From a checkpoint of a small transformer trained on Wikipedia.
Training: a variant of Muon for these matrices, 81M tokens, 9834 steps.
Each number is 128 + 24 x the weight over the matrix's rms, rounded and kept within 0 to 255. Layers, rows and columns count from 0. Numbers have three digits each.

# q: layer 3 attention query, 128x128, rms 0.0833, rows 0-31, columns 0-127
# k: layer 3 attention key, 128x128, rms 0.0798, rows 0-31, columns 0-127
# v: layer 3 attention value, 128x128, rms 0.0747, rows 0-20, columns 0-127
# o: layer 3 attention output (transposed), 128x128, rms 0.268, rows 0-19, columns 0-127
q0:147133134135146091147141110166105101116082111127132174079132131104179157133126178091097097146161157135158095166132137088083131090140083138146129125171119120132134103162135124119116104128198126135153091134118111135146160108119107124130104110171133155115038134096081091109085127158141123161177095102125125143116134127159096126135122104158144192187092120153130160107071128082139142182111
k0:087131096117108154139109137119113128110126135138149113150083147154054131107134142158095154113102148110127180097125123151157129167108146132134137157111135110128149116101143135114084102165090116144109131141156156103102124101127151112124156118137160113138160124137160110088146147159143140127141109166092146119117110119131153162101114141107158061114150111115117103147175121188144124081100
q1:161116132106111112137118121097124102144178118098107149153138120098132097121089107121136113148159166151113104132167148120140136138145151172099153124119130104149138135181147156096102140125102102112144122110160133107096146163091101073093146128103126168144110153106108080099122164093154126164121193126128119107134158124124109150135139136076118153145102137127068139137153146108169119153145
k1:169115123128133173103157100128155153149123155164120173147084134167137129114152122143126083131104117104165081139132147158141147182093122098155107087179167095133155138116096123104139148113141147123093156132168169096122144121127065140136142131097133104120154103108119105145137106163116119106125102150107099124130141170132095150141119119161135139141162098155167119114084131134093100123081
q2:134156134110135152154114096111127154114149139120098156141116120155152121111105117127115106100095113123157101153172126156146083113160121140092162124062130161144179131084160136104134157107116127174094143156157174126092152112182231112102146097101121170103137158115122153118154134086082114119116152135122095137120117133123138163062144133130127107130138120132088150083146126122110103159178
k2:136132171117153117102152159164134101156117118175148116164151127143154121142103194151136125136120100109155103141147161089150161133096156092145097092122105185125065138148134095129097108139127162083132146162157118103150066138123111201171087176148104063169121131129071106124066139120135116173097078133120148134091118087105139128137123130081101106133129142136139117168143124133091101112122
q3:130160103089127099052099115119154176162146148109148143109139119112116140151122118136109114077125147144108107110156084095134140118176143144101112215136146121117104174182146158139105101113137121098111136181123134140105141171138132117105115112136138116143137096156161104079152118132090141170172146081110126125113153125128158145099144122120127121135123133126132124108126077105121148110164
k3:170114166169157133158121193160126104107089086106150148134153174109075137144100117123132130143166122110108111114119170179116151093092136100151154135165103101119109081103119122168161097125133169134128112143074111108138114122102116126101133135153101128140152129122109157109067119104159158139116095111114134116090116139107112145166125094156162146128160154110157154123136190104084148111123
q4:112146156142119177126092165147112156066132092152092138195137109112106144113148152096101121155155107117131151101092132127085121188155140147126151168170119112093146133113136100124152114154114069100119111107134129126140144102069131079076071168165097143177107060140140085085169103147122172127174157093108106137191163169091129153168119145117114112131143115155144116113132179161131113088117
k4:113134120118115090137141103126092126113121118117160137134101161112149138118111142128149123087061118174177103113137124138116171116104106105181195111102131145144175128147099113107096146119105112152122130140118092135131156101159143138139153125124119108122157150104141064166148100121169132160106125116141154071098137098170145083123150162165115160120192126086177107140114101157101154201126
q5:158090093095144081139152106129123160103119134135123147159132133112125168099166165117115154120123107115164118169129150150147142108138111133125114109099169108092142101178121134104156150140152151107147126150137121101138118140135146133161121149093136119081121114109132106138170129124119173053121093098118117165116165097101107144127124101103128129146112088163117118151120118118144120147104
k5:117154171148127159119138128156124115160112125130144134089135085140098097163139112153142111159119079125082108141125133128119112140132159105164132126114105147178123120115142104135128085116084087114106123119138128187137162164146102126087137130124130160164132173139113152073166099145109138156173130166137127100100136141122158139115121139161092059131172124141131126129125123128115118151144
q6:096189158174143114153150136131064109132110076127119197157134135130155132170132161101087133128157075114112087155060153179107165150171135166147100112125119113157164103145167122096169140160117115146065135202083138136162164103117119142119121129171101116114141114115123156139046117107100144106124113126187116095144159149127140118090125125137138130158115113139115057096131099097158130103101
k6:134130128134148159176070134156167119092125118092120145091087120156147158146138101117116144134125136085154155131146100068121121146119130134098155103076138170172154145101120117097142090134166162121145097151173136165127113141142178152118118148136147136099123134125138091137133153115127154118129061179135173152111114079118078098106108085131107116095091099128125136135136144174107124205110
q7:127092114146109094152144181143098143125132104099153148162182136147148060137141136186150172130129127122197151110139118105144104075126128131153138119161082098113115199138130125139131100119169154161074148155127108113088127130138159107105131106116118101131134122101121192107164089081134078135094101179092104193130126143113094132123142149113108125169096111085159146197076107144141127163129
k7:149158101115110146117115112172136125101122169161134081137128125129087139142125082120135058100121134147120144087126132142151079130139152110075098141093201127182102115135160119175139158170129111128128116134137075126105115140114122121118137195101102123147091110161105101189105178109127157132129141113147140055143120146103150160137113135167172119125170157204062157138186145106121119090113
q8:175127113117091105138113142149132116112158158186104108107108107133137114107124147148096089109110118152161141124157118159150094097153132150130105190123124190119135117102123143148098101138133150131199079148123148156137122103162122117107113124076101094132158149122123157169106112108145144162127138175116106070083129138126160154070166146140116154119149112174130120163136093107089120122159
k8:090097123136131107103132159055153145147113116135120171115161147124137109144120143147142148157098135110143127108100113136117129114133131121118145080117185140136110122124165128133111109093124130119096134123140090107140127178126101124153144138127117123084088110127120119079160131146138165153113153145090110166120159091100132118156078132120141156118125082093148150111167168121175161123122
q9:144100107092132146167157149149106141144128108145114107129159134145153100119097136117131128145119107116118116095142099090168158170155131131145125202113157140120133112115134151159109118139162120118175144109138125152101118106132120103107137097127106123106094126149107146139148137096094130121114111153114071139152163126110109091134115108146148123094091114128102222108127111129103135142132
k9:166131151121132110097151093097140133121096161158111117145133117090098107145129113135149166150097144199114118132183115163101106064099130152094128097152132187146156143097116152144123121097047125111111153141115113115134127150136155164149167120097134134094129130081115146148093160134148126108175116141145160095132120112113154167107120166128077149152131078125131109118123133110118117113126
q10:095177115186140147108131132121113120135136112103092147115148095119104081152118091139118150135144116143098126101120086137136191126081139089111079132180171126109144146094103163157152129165111131125123146094135148098131136111092104140109089099173134154110128116153116120073130104203112168102115121093114138134155145163108116130171132116157171177148107121145110120137101117134183127098110
k10:110118140135114163168122118130120124131095122118111146164063139121139164081139114133138137101163137119100147119156147116084105161198108132168156157151120108152148128131093145102154115100102143113123089148100145128168136142107089138129160114133149110140091082129143109137119154133185144141159127123146166089139142151156154092108089140106121112095148127122109111104153091117083098135127
q11:105137110145108157149147142113088081136167102071083117128112123126097174169115145136171148136176133156117156114121090124138142132118106156133126141126136125143106127154099139069188121106159123075098108127135110137108120091074155112132122126124113186094122074104157120121087084127108128111143104128179161113117155090188167140183109123182097126172148145141145106137140119146174154103124
k11:158104144157110142153125132091102134129119122128201160136098151123113132143149116095054144103110121115128135121095151088082087133150147127132161113166147139137176136122177135185103185150102117159139167131137181093130163101151110124112084146143101132113118161176081084141135156123135129132101150110146091118158129120115106109099104127122115124130128124112117100125095139112122116136138
q12:114126139133120123096106133112173109096136082097108156125171175137137128123120104113097151089193138115084166107139121149096105121121118095147149145112143148101121106129111114139148083106130108143091114130089115099135048159152108111120138143129167146155155117129145114142167160073138130072099116157116149137151140170152142170156121131176154169097145116150117118118155139088132093123180
k12:141121126178103082159163114126125094178135132095155189094127106085110135163151163117142093137135146163095080102154091123100153100123111157140099160140131156142078151121144162119121219189124127152132122106158102092136167157088141122160118115153133057081120142139121148081118107159108135155143131096144196137118141091148104099165119131120148106125101129133134136120096092112160117131095
q13:119122136083160170116096125123164126101141109119111145108162155135164130107146107129103130141115127094175154121125125126144141118125168175100152096109116137134127084109136179177113093120132156116124156137139133118125139134109129151142123103114136152165119100099146133112111143161138102122092152102141121205130119091162133114113133101119136144127159095139131135130095122074137148150083
k13:153185108095095100152109144107138142137079109150134117145119084142100098146107172126133133083133137141092088105128107104091133137135145160133091169163125111159119164134127109141130112111144142162097107145073119157135117157141103111124128118108150082122141150131145154104112098153122130131138132140146102088129130151131143180151108164164117132119038124150140109151163157169149116159143
q14:129161161133155151097087111129137141112127065139090100144113172084149132123142144169114137122160128119128124129141141158090089145134103126118134082100127085186135125147147120151135121077120150073134124117075100104113104128097132160143103114166116158140169103141094116148106120143153169138130137076140141146106162206112143146138107115145118161140137175116085134142157120116149189076108
k14:114138092127122131145157114144068115104148147121106117143091097126103135112102129119101123127129175127115089163060138133088157229158116196184103124099121119139112082148188137135188094183142158145106157151136158164160131077103127149126126124112135124130112123081148137129113155146088120093140100111147142118149140104156118100120123166135166125168141085116142136142104076174114135133092
q15:147087151084143110163108209156096105087139136176096120126137121165128160124111107163123170131155113132140130165136163117124116133158138080165182138154134131124156071143117140127138117126123117142102110154160080089153128058127163121102119166123153157127123142156113113141068133132115141162132121133131101149070091126135090139077124135090127131089102154136134128136146100120083135126124
k15:126119136090129121099170133105159133117137136105140109101116076103150107098162145140115092137110118116186116150172124151148121112115147147131112105105116139096112136091192169163093129106109131120138137122088159103136107168174186135149175068115154052157124136098111089100182113095140075107148159181136133128151132089118129141136113108140120132142132078124158133133178127153126158128131
q16:107160084133178135185153151124099127068117115126166162154115097124146178161116129096156140099136139146134141113085173120129153148156127091138126095140120096167131147106185116071157073192107074137119148172141115103134155103117133112077122128106129129148115128100134150175086086159144168131123170107155139117103128109166127106085111164149113146140143157146104151116119086163108130158129
k16:083146117132158115134136147196111144119133193144114130128096140149138129115170121110123128153128102087170135149139172099158123134120167168114125146078121172094135133112093064140116121154131172181123149120068161140125139160166131081136166119148097125128101133134103107099131135083104130132074146170152149138117106108067073119090158120148102156125105152118144101148147143159105139099098
q17:126118138141120113076143144125136122139126123114143119154216158109092067090124159112148164122072159126121117105153132157068121100114122169091149116149109143126092171111141130149101123136118096094198131138129105121143112130159161107193103118117129144116139160127097122130116152135109048072136140130119118148110171148088150146157164195145109087092142160150129151112125136108147163106113
k17:152142146080103120117103094146134124117154079165132151143105120113108096151114111124104077141164130143074130160152071141136075137091103127169148148128118125112101072148132168072167158112106149166121118109164181123113114136092110138085138167138144163125154093126142139157154127130089167169134115090119098140166176145132125131143089090097163185129133130117134121195143147153137109146153
q18:137129122173130102111131153142135121106134118140170098081138131126117130157111131112154124135118148135122140109091096154131092092167154156116100141075134113088127101143128084212143092116125150093129100112123161143145085115113147119100130150151100113135120187144161115119132139160101089132117190112144161122172120098109136129149159087137145131106080123162105120172162133150145139112183
k18:124165120119108161151108108134163135139089113095108104126175169082143095095119107108115154109109148091134119100082143127088156117116113132085110160143127136164115162134140115096095090115134168218131168162117130178134152135117080134161124119131146138157123144112105140125138119109117137121155097141109137131131156115154110131165073153149142120144170147089139080125158093096153144124108
q19:133127123145129098116086131134200147165131150144133143125151133108142118117084134143179117148141136173114161080151161111151108120148125112108135115129165139049121132127141144151069165086113113122152160108138102145161090175207129188115128122106136151169122157080104101126120137138077090089103108198076133186109086145081128152145149142095090092100106087120120163215117121075091110076138
k19:148156148131131131077106119167129147104133114088087126114178132106120153110158131100121147112121146144146131142112113141066122129105158150133150164166125124101050138160108105132103118144126162104078075094130133109097093147133095067111146139139088135131130093125155149116148107206140146159175115077147078102129137139103137126165148130126132122137142152148123101090143141162168129145144
q20:121090101124153116103128128102092149126128104136151143164099155145165098094147164133130164105167099154158133133118119121108118129138128168131119099116143110087181129125137184144104179122121097133133084100097137164115144127137080117122132080087126066166100116152171124105108152155142109132138130201153156122135105090139146115095128145126144066123136189123121120106115139153136145109157
k20:152144126118152144168127121142165107142193164141105110069146106177117124142106112150137152092130153123106139132123148147138129117138123072121135131120085149121112136140127110172106122098112122086134128137162115127143107121139116128121145117084089149056145153138143135136130096108143121174175148124080117143096127121147078144126135120123133176104073095123137135167137118108111120137124
q21:129124141128110115135151109139126143121142136140141044186112126137137120121172095092097080161115132137185135163108128151113131142144124116141152175125140106103158122108148142102098164120090087103109129100125133155086177144159126151096160110157124147077157133134112109174114130089135144130125120143117125142107131095082124147140163121113132167098094118172127137184081110151118115088091
k21:111064091140162138090122127141110124134136121160132148096121149124106116117101114172132179131098147129125141121178171116109136138115140098150153108078155132193101176174141157133108100119141165150140109082121085115123125105126142130133117147091122164183074115101107104107108090124158120091092142149125090137140111144151115116124125151125093126177149098153125146132144115144167112140093
q22:077118126140105088182142139143119100151108149117134107129128201154168090149140088113142117134086163156131118106135139125134103072190125147152127144139098108143113117120090117131133176202148121114135151119110156102115146114146157078115135120095105075178106114142110124122148061133120135122143146106158148131154110124195118134151092135147134145114142140132086120160114095150114129105158
k22:172092113113142125129173131115125164165194138117099128105151127140097154081107149179145133151132158092128149126090120139135077131139103152100092110130150165110135140132107139162107108123142121166120147139101059136120152135150095151096131116145108160138097109137116105158166169120177142127115154144083073106078109098079112125111127135093118118174146173145132105116121169141105132150134
q23:174114099085128050172122146132149101105141101117145107124141112152137101116137099184138197171076128083144123158161199069126101112122137184111106124123094161109187163107082148132096208102171170142111106114141108113124124180132190135145132115057114115109122216108089161179116183138100090071104159172117098150106118078119088165120210119080102092081117137136132145137220166146057146133098
k23:150068164134093152075104104116186176212124141118112098136151093122070073109093108112189104126110094131141145146123095155112049096105115126130176111132135125110074108121153164166062126126131159143151115093142138153118122144153156132172155136142150111183139169172118140150125135125062155128101121152088121167115146134102143145125102132075131136160097084151166134196101090134151109099163
q24:072186094146112133158154113124041116119111129127148154125100141142147167177129159102084157158160150082170131071143079095047129164187128154112111118143156111160185118118113096152186130174151096180168146162044130093158203065053115126113147141143197103101146071129169112106086089137112200100160084046173194122169147150151124096105100121123136143166158102118081130123093103161145126131118
k24:136106107101149101174130123131081127131119138125119102100127130125088134096110108115094161168133099120130125110126144156172137100124115100176127093131083129132193121133134135087137120112131153148108120129160158177145122084126141119133165109104117132079133164188109129155105171146199156108116132201156126138077080116168127089063150143124128155165055189132155109118180124111110048133128
q25:115123133142131175109108098122138142094135119118151157169119112115081129172118134127043137153150110150105178158145102158106142150076164139132143148082163126129115106143100067117126120152110164148115142098137144112150138144133152141122136152116111126149095079161111144144132112136146129152137113126128151111141121135109120116146131170135122113093174149118095108140132065093125133122116
k25:072111143130173131151133131108102131166107101105091120109122121154154167119141158137186127134164146136182111101164140123113144142136101115155130111152126137121137150139145167137114114152147134128119150143138135111103156091070059114132128137106153163085133161090136134131126090090114143099137151117147139112108179084100142143098126089130136129133142097145129087110139139132142136118095
q26:148159110104126109129132081157106151141128124138135108134126125119124070120120123156109087116127162146120142117184139102124114087088108140126124145150149112155099129139139108138122167192125108121126163107132093157095119121118091124152122122158077118127161146122118102143144141160090107139117151107110133144108127114107140117131114140154156109128169061145106085097156151144136104157142
k26:135128132118101132134121123121133116113141153161114076125124138155153115139108131109125108145102133150160181209108104146130115136070103121130150133121084136103151127126135159107131101120163164118140105179096091056142142152131132110103095068133136098121132120123131125158134140163115171111110133141147144156129142182144139099119121129135101136146132156130136155109090114162154146120118
q27:175115102095108113127167163113182193131133135075116131177188101111173081127127132120135131168121125149109159115124080145139128087123182087137114150103144137111108121137118143120144142071167165141152112117140149114134110091153083168171132105096147082131132161156112147116113170144090141151107171122061107145110080104099111187120116129102121129121110099120136131179087169144133134144152
k27:116073108131144095101137100133147099136136123175097080075120159124117094140146104121127152098123165139108119142075129165122109131123117115146097073154138115132108122107116142172157129120107115094168133131115135103159117180085155136112119091138121136118109153123105124115157114111122100140142059146163142131133152193161164095190132116114120132101166120161170127135164143119172133140115
q28:141173150090187116167106143158086150112159169187112155125176133099097132104126154108180133164115120134118092118164188106116193127102124099124140107075171146143156137152086140109092141117150129135120131152106110108166145084140107133109168150122137136123101089148138110152134095108127133116094176156122067108123104068119124095107107144162117167118126120153133117132090153152110117115125
k28:123110125164135202093141145085126119114137156128099105189078151153103117109130109153100131142148146138142137121150094116136138165114145129146084105101108178101099109136110094121088122124168109108164146136113186172092116129113186118147181118097101116124133131162103068102147104102149146160162147157147113141140129123098124163149161089130105109096128111107105119117149085092124116164186
q29:134124129110144104139131149170139146104154135137131141080154082119173107121138088120155120082128168122159107169103096138135149105123089161177092143110102088150161140113145116103143122149115140143127099113143102127156134070143171154112106113112083193108159117111152165105128131108112117058086109173099107187143070150152136093133134159113136150128148162143125179115102132144101149118115
k29:178118142066147100117121148127128120178090162095148090126103154137117091116138100149090134172145103120124129081158153103087085109119159130120135140094143168123118134145152140166098170127150150127102140161094092130098104135112150106155145140108168105166171129097086116134134155175100123183148133087126118154139167117150124157075102136114139119100112099152141128152153138134134077143110
q30:145094157114108081146116077102141139087111173091087138092103151105138102124101086131115169137124112151149114153125127124137158085144140127123117114118110127098161139122118172161078124136104144116121155126182121151073127134143137122189160170085163149130136161151123107134132177109157127118114154184132112151101097144149135114116134096109116100156098125133172132103158147154084138119142
k30:201084152130112138097089106125158104162111132113190129165137107137160122161124139136113162058117132095130109165149111090175074121140137149145160109112113140159101134116140103138158118099162089131117107106089160117131136151101115133131116120174056127119148151107182162097127128107125112118134143122107122145140097099118126156120147145141160127111122136174123150150111130057132102131139
q31:153145136083123154162111159184120107122148128152163138174115147159125131133130126131154117127121125122152151151096132125112147072136087101113130151149131144087134113113161118121126132093151101117128119115138109143104132136149097155153158106081154137124129137090113156132114082115153159162102119109121121121131099137114075116129142105163132083136145168115089104140136153128179120123184
k31:119122137178136077118145128103143128143138114126114115087129121122130085148132126111130101144116133145167112121084096124180106155119162143152102113111100151149097120150134174140072128125130140118155097146135145123134133105157127115098087110157102129127124098142145153143169156155113063078147128145102114092129147116154147192115120177137129174117134134110150165082120129137109127117099
v0:158104152096134110097109144154127159095156127145117151098126121127139141140171108083106114122154148116149104129116111127137151083119134114107123130138131152107118116151115124080136113151128146123165174096137142139179149124124123101149109118083125108124100136169127133146132166132119178070110116144114158152115192120139102141163122124132107124150123118094157093102154111129119116111146
o0:144192078123100125123079076123173149106106139118098090137093137120177159168132133141097118103127128116136138102164108128139109166134135115131144156106134170163160149124153125153119160118127119083097094127107114122099135127148123089116146180129131152137100132077131107155113144139165131132091138140144138092135102143145123155147131095157137127098160094145141147124143124122147131090084
v1:139120120112121125087103152098160142110130095151118107159106149132081132092195158080155100096128118116139150166117167099141106132146136138095180143129139115134119149068095113094108163137110135145155172157134100121150132122097145077156133116117162109079161146130120127096101142112119109125139160140134135144154126142142150098088101109158163092151123149133131129125093155121143119146132
o1:158147132116097153168166074143142123105115132115153139150140148151147117130119144199144155156128133119145112119094081117146117132105114109125132116080131121142135100132138109185145127137139127145123105141153154137088122112122135134093087160148093112112100141149159140158137123094114103154185071123127115095128148085112138148156157127102093126113130104126105145053131110162120168107151
v2:116079167087110107143149172157131141136147125125156215146086120122152124131115166107163067104123125121145102100131117105191119087110155103067123066123104162098113177114128137134136157108149189134119150143124073117117146138119098094112145156140158120123111134114207159117080147140114142099106174127142119145137147112166129076158187122068128118109111137154118140107119103134149139117130
o2:174133095148147140167097120119139139139145142148132074128144124121146098132142127154086166140154151099105186094166101187087109171127091145183105154143120098137139098110131098133143148125114138104167105121139159163153094121179106152115059116125136181088132165084064142101095125118114124168121091098100142114088115146102115141104100149190136162117152103156159102142131152132137118117048
v3:104078127148109107136098116170103182118143109119136110114171124112094090153139142091120156188092091139095163103131146134123121143166142124143118132100144139137085114137112133082107158141132153133095092099136099180101158125115141159134114143078096091143166142111133098179130132152142154125109116164149143133096158130133094096147138108172125149161166141113119135091147160175131067131104
o3:153148137121112179091127132114162099058089145152086107087091160124149147094141111154144093077133163140147087116170109162161133122140163081128115123177122134120164096131103111173137114148119103142090109180144134108139111143141118082117137140143178096172085121151113153118136143133177136126101163144078180095127144153143157142141109109105156135117132116085105095198123084132153103100121
v4:115116115172125101127125110090091113142139130100121141144150099101121114174136162127135137144123137164123118133140139136059119135116089136147080159134101175146112149146188070158108151137102151116110112142135143114147114146101142116104136181123133100130124101103152076163078111068172132144138166159103156146158160083143143090114122110146136129123127164121087107151144152085153116173115
o4:148126123083126129125144158140149156133175159113163141119158130118121152093106137154168111098134155160096128087079124132172161143134164150134119104087150110072133122115096209110141085131136099119183153121177120115136076105136122144147118088121103124126096175116130120117193165151169103153086114104109123069098094155109152134132091133148140112130115087124150118151094141107074154126157
v5:156121138133161141148126113142137138199121097135165128095148146121121096101123169099142147114102089116116124160131119118085083169123162099081102132155088088144150087096138172165156127131112098125174093161131147117116174111168095095152106128119100095165102139167093117107142123120166138148110072137121128158129113118143133132168097075126127144102146149116144114094154144142103167130135
o5:071154155123120135147142086132148077115104145096109127133136095107128153137168122128126147104115124156092131083113139111125160131151127189147145123150100112147115128117129110115091121118093154105110123072132120167128108172097094133126179184122133103178145148118079124097135164155181114120136130151152144107116174161114106077083155154109128159141104122147119120149102143121181120114148
v6:123148119148168166117089105173114103113076092192039127108091054111109165141109109090106094111154065134137111126134102152126106156124125150133151126150121138121130151186164108140147159133127137098124136125115108129162087116145107153128118116149100135107128142138143074217154097056132118122129135111105148179125135175169164069121157115148119095157162118158130096197134171121109165146142
o6:073117124111081098128169176141176164120144103082126161119150194114162089133154115124171171112117164098145166091120142140159162070119111115138163122151155169102141113064121187121091167095138137202138094100093150171123136144121134099133084076125149133119079146119152105073121157165127148120150125120157113079151101086096132202149052132112128132119091122141142156087128099102177127125110
v7:103176141172153057092150122124077124091118080096115108127169117130179165115129107137111151122132103134132124150125148110117136135173109134133095123145183157140120140102140125132122139133104164116146153117139149107119087115133111175117102137148109086151125106142144112113125121143098218075134161152117138128115098129159108114130085136148093131121140137125114155158115138155161097158098
o7:142165106136102127113109152143135105137142193128153164103147106151135130169132131117112089107088140158107130139137087101120161122087115155144127125101104140125129134096132085138154153114146049146097155147126102130162123127192135120140103096120114108133112126136114131131179067155136080197103170093157114108153102121145158155130111110155146143116087154119168103090146132115090144112171
v8:146163130107081147162176118128151132140117114116113113093104137106084128116097140147127158154145124127126141151110089122110149105123168158114106169111134159108131082081152171150175152143084114174136173123187098116155147147140097123117187128139109109158158119127152081115109113115128117105143138065103100195096114124103147142069106094083105160148153078137151134132146069096141160106125
o8:104076149187127129100068142121144068129147130096175152156143099126158121134127137103115113135122149174094104113129149131156156139113091109129139103147151149098141170147098096113042086085094111144141094154136150166125135128111135184109068174092155136162057137103146152099151099125138131160108079163174127067149113095143141123153129178132151132114091157137129124138105143186157135150127
v9:106122068103150086108177128093181125128187089159148163127111128109159113081164096121093096140126147126105139091121164143146121151109130081142126146112127106185121145171106143128114148125123119125129179084152134128140096110080145102145152154118068117156133120094109124152134157102109123149146146176153085106123095114133180109150171105127166132130140163144152104123091147152102120147152
o9:123176172100127139124101118159096124103095150158148084146164140143100163181071132156122145140156112131118094154116169107099083071145133158169137124121131136177091090112118092122137116089130115198135083150131123168116136117152141158098120141121163113099107127136114117161137158152158123071125095100077114160132169126141137146083080149150085154137096097113145093102187066136115169167161
v10:116121109148092121163119138098149165100066128153061130144138170110181100110146117149140132136124117143152136057138137100181162117098108108136134139147136136111108074109135137180129093123169115145168134094152118170144180154144081125108169146155104108167159144122057173124127110111161124116094123099080097097153101066123122089140123120173108133119179182131121166088155153108105093106154
o10:110140126125129157112119101110117119149155110104138102110140101175126155137117127096105139114146128140178113239128161175109140153135161116105120104105165079093154133154075102090146129074155147119107108162110113104122147178108143136119113101134157168078102143125145147137149142158111153152169093170201123154115150183107130178107095047070171082156084062117133092167088127147097136132090
v11:123128134108094104146106108099138089174162208121142158135127132099128111107158114106140144144132133172124124134117147067165160119151129113194186127113148149141091133101108131125128147132109075140131066145132120105122139142131115144163104159125151108148123078060142070120113145109127091175142111155103128144090082104133147060131159158156126120115131087128134159115069182113164133149144
o11:118141129141140185093135146163102162119160092136121092108135130077136121099135127122118137103124163113124124111092149124095117115107116145044104132137156119088163104145154119192119091121140124154139174142122124142121103070088142172130149124170170164114148146156093166157155130111133168129139131099167143112098147161103076164124108128128111153100114169114043100155169057146083158091187
v12:109121131118125182119099106172174156123125120137124131125112140135106119125140142140140135108095116125107055128141132168113138110134126160156117156092172130123130129080117094110091106136117120161162106139116097130117164161112148108153162141141169119074133154110133125110137165126112108140119152123138100089071110129224134128154099114133163121127087136106115111166100147137118093126129
o12:118116136192082169118146142151086126121124138144091147117124105116094117095124086159144107173094126145170169134160123096154145141122148099109138103105135121112107138168100163171151125106139156139095136122189137128164125132146122120127133139132092131128128117124102082176102103120164147096180121088087141109133150153057133101144160096105085146125152114143101127094107144161123149151118
v13:136119127097114114122119119135147126108085075104134110154108126106099146161148107107111102141123136151127094138161135147145066084122094089159128111175099109109117126102136114164157132175186161144153127136145132172126138122151164129141078096118166137128145133134146129124103104102144127130087147152124130148149174130113139130123107160149120145108140121110167150157124146113085145130122
o13:169145129131143162159139135145172150119156167140125146108130184132170124094147157150170157137177122112127129132125118145068143106159119139085128102100143121115131117126123117112109118133110072120112133145088101152089120121135102088146150145101095132047135077121128113092130122107159156129148096141143120107176085150113125117167122110132130118114116115172093129117106160137155117144141
v14:130185132110115171139134146117099128101118130143099132122111085152152142142118180132106154121128101119120120170099098117143145114102161138082135101120109125147106147140119133128145134135155141082075169116098141135141092159085123156170107107098129164127116125155076128145160119135121194147087148135126130151114122124155127137103066149153195113135113115116084109123113115146142149156136
o14:177077138142097071138120114087146184124153145111154144083158162140148150125123128111147099134118116155123126106113139121169140151141086103177149120154173118089135110127145114147126144112125111132135079120121101120122143124131135104083158103162135103119123130099172103103139128120147073130155130141135107146142142114136140145158172150086065151139136149157154124115160108132115114082073
v15:071109140117162111160105112102071141192143145100081133114160144147138142159166171132139134098099095124147158101141115158120124136147144126114151075134121137104128108139102129134158115125135124115098100172119139114130116163143042123095141135141137102155179151122139071166069164122142154160166156096138122139111117098131139200144125104153107091111130127174115125132143089113163112118136
o15:143177121121139197087123174083142123108140123120147111120123141141133073117097118106116090153150146073129152184124145115149141091109125173145127202112160130099160146110180142124104078188112146099115162099099160135077130123094133123112097108168115108188095112115119143069148141137125136131097143140147099118126154124141167072125126161102137142141128108106201101120105176136093118130107
v16:067146144138135087160114127115096140169133102147129172111119141153120093135196102107095103114128113161173166135139121162108142138127141130160143105117149109189085095201124157118083154111134119074109165163119162104120135104149185131153113121118062152124112147084136115120143109128065144100143153110146161088120117126106124104136136107124117085164125117141151074133097104139122097127119
o16:166167086123107110093143103166128133105089120088105080130128133077124132071093141128121136142131147086133105160117118108154133043138092156132139137144054189119127148117175138157146131121139147161127134137145116096163089152113104128134135116142167119128095137133123147099121150143138117117099117114114107144130125150171155138128150150110167154138120166104155184122202079145084123142130
v17:110092148149141163154133118088142114154179098171107122154121138129100166100135138087122137133142077090114120101141159096124109112152133137111145160064173114085149063114174133168091116109138151083116098137130132150149112138121120121073126148107134087133144098153172155123169103134119117093142092098102122130137142144122148126139164133164116120145148143105175091154086123155106112154157
o17:109112089108060151079122149135134130091080117137142117162100148154181124129100135147148188099105143165160112170094122118087151161115132109138163120134093151134110132106134120089170142170076113148108155128107152127119161124098132134141105093174093124142121128115124142131161141100137148142162133161122141135118155117122055149104111159087148134085174072135148184142169152087103105170077
v18:125129148113136064065133148099114119129112102105167179108086119113119114099125146119062165150103120098106115140130133094149089115132143125142135111142143121095148140143140141107131129133149088121117151141106128109124161145100124123152128141179097152119138130125141129130099100132106144099106139143157123134128165140130212140117150134181123114150163111124135102139159150168131101119170
o18:148132127130146114156121126137132124121095134091124054144173151131158157142122125160148130099139145138071140129100129128120156128101119118144128138140095126120072147112143132174098156134139160124076119157139143149137108095141141138125149121118118092120132167123095116141148183148127127166132113111085171117112146086132084156129093132101131113146129172135078080098123129145127138158126
v19:106117165112125134132118131153148097093142156133115141125138136129107183129143131163109173164138112110120143110141132155126134121132088179118087099125156108158136128166121089110115116148117134110116150183106158112158131154136132143141092132083100150125092107130107127109146130162101135116163109101150146139093172122127124148120062113102136103144096116124090105152091105099108140104157
o19:132137095170094115137112146145074176117100127130131098153125120114123092104120129092113124118126150100106145137104129089144130099151151079151213148135091137105157143148145107115118115137108143108131095073173115075145136126091135098169150156178144102113147117133183124135110126094114149132098149166124099115164118108140132156156149151128132113126159115147133140106157170137129115121130
v20:127107128111126160156138156107145144147069085130165113170123119089153124111104166100083148150068124127212153096171117132129140124161172080135118114156110120088107129116085143109134132092103117117113119070142146101114110163088145082089114140118140089099138168104154155192069151148105103141092106165158119134112091096115139147139147157144192152137150130088124157122131140135083166116116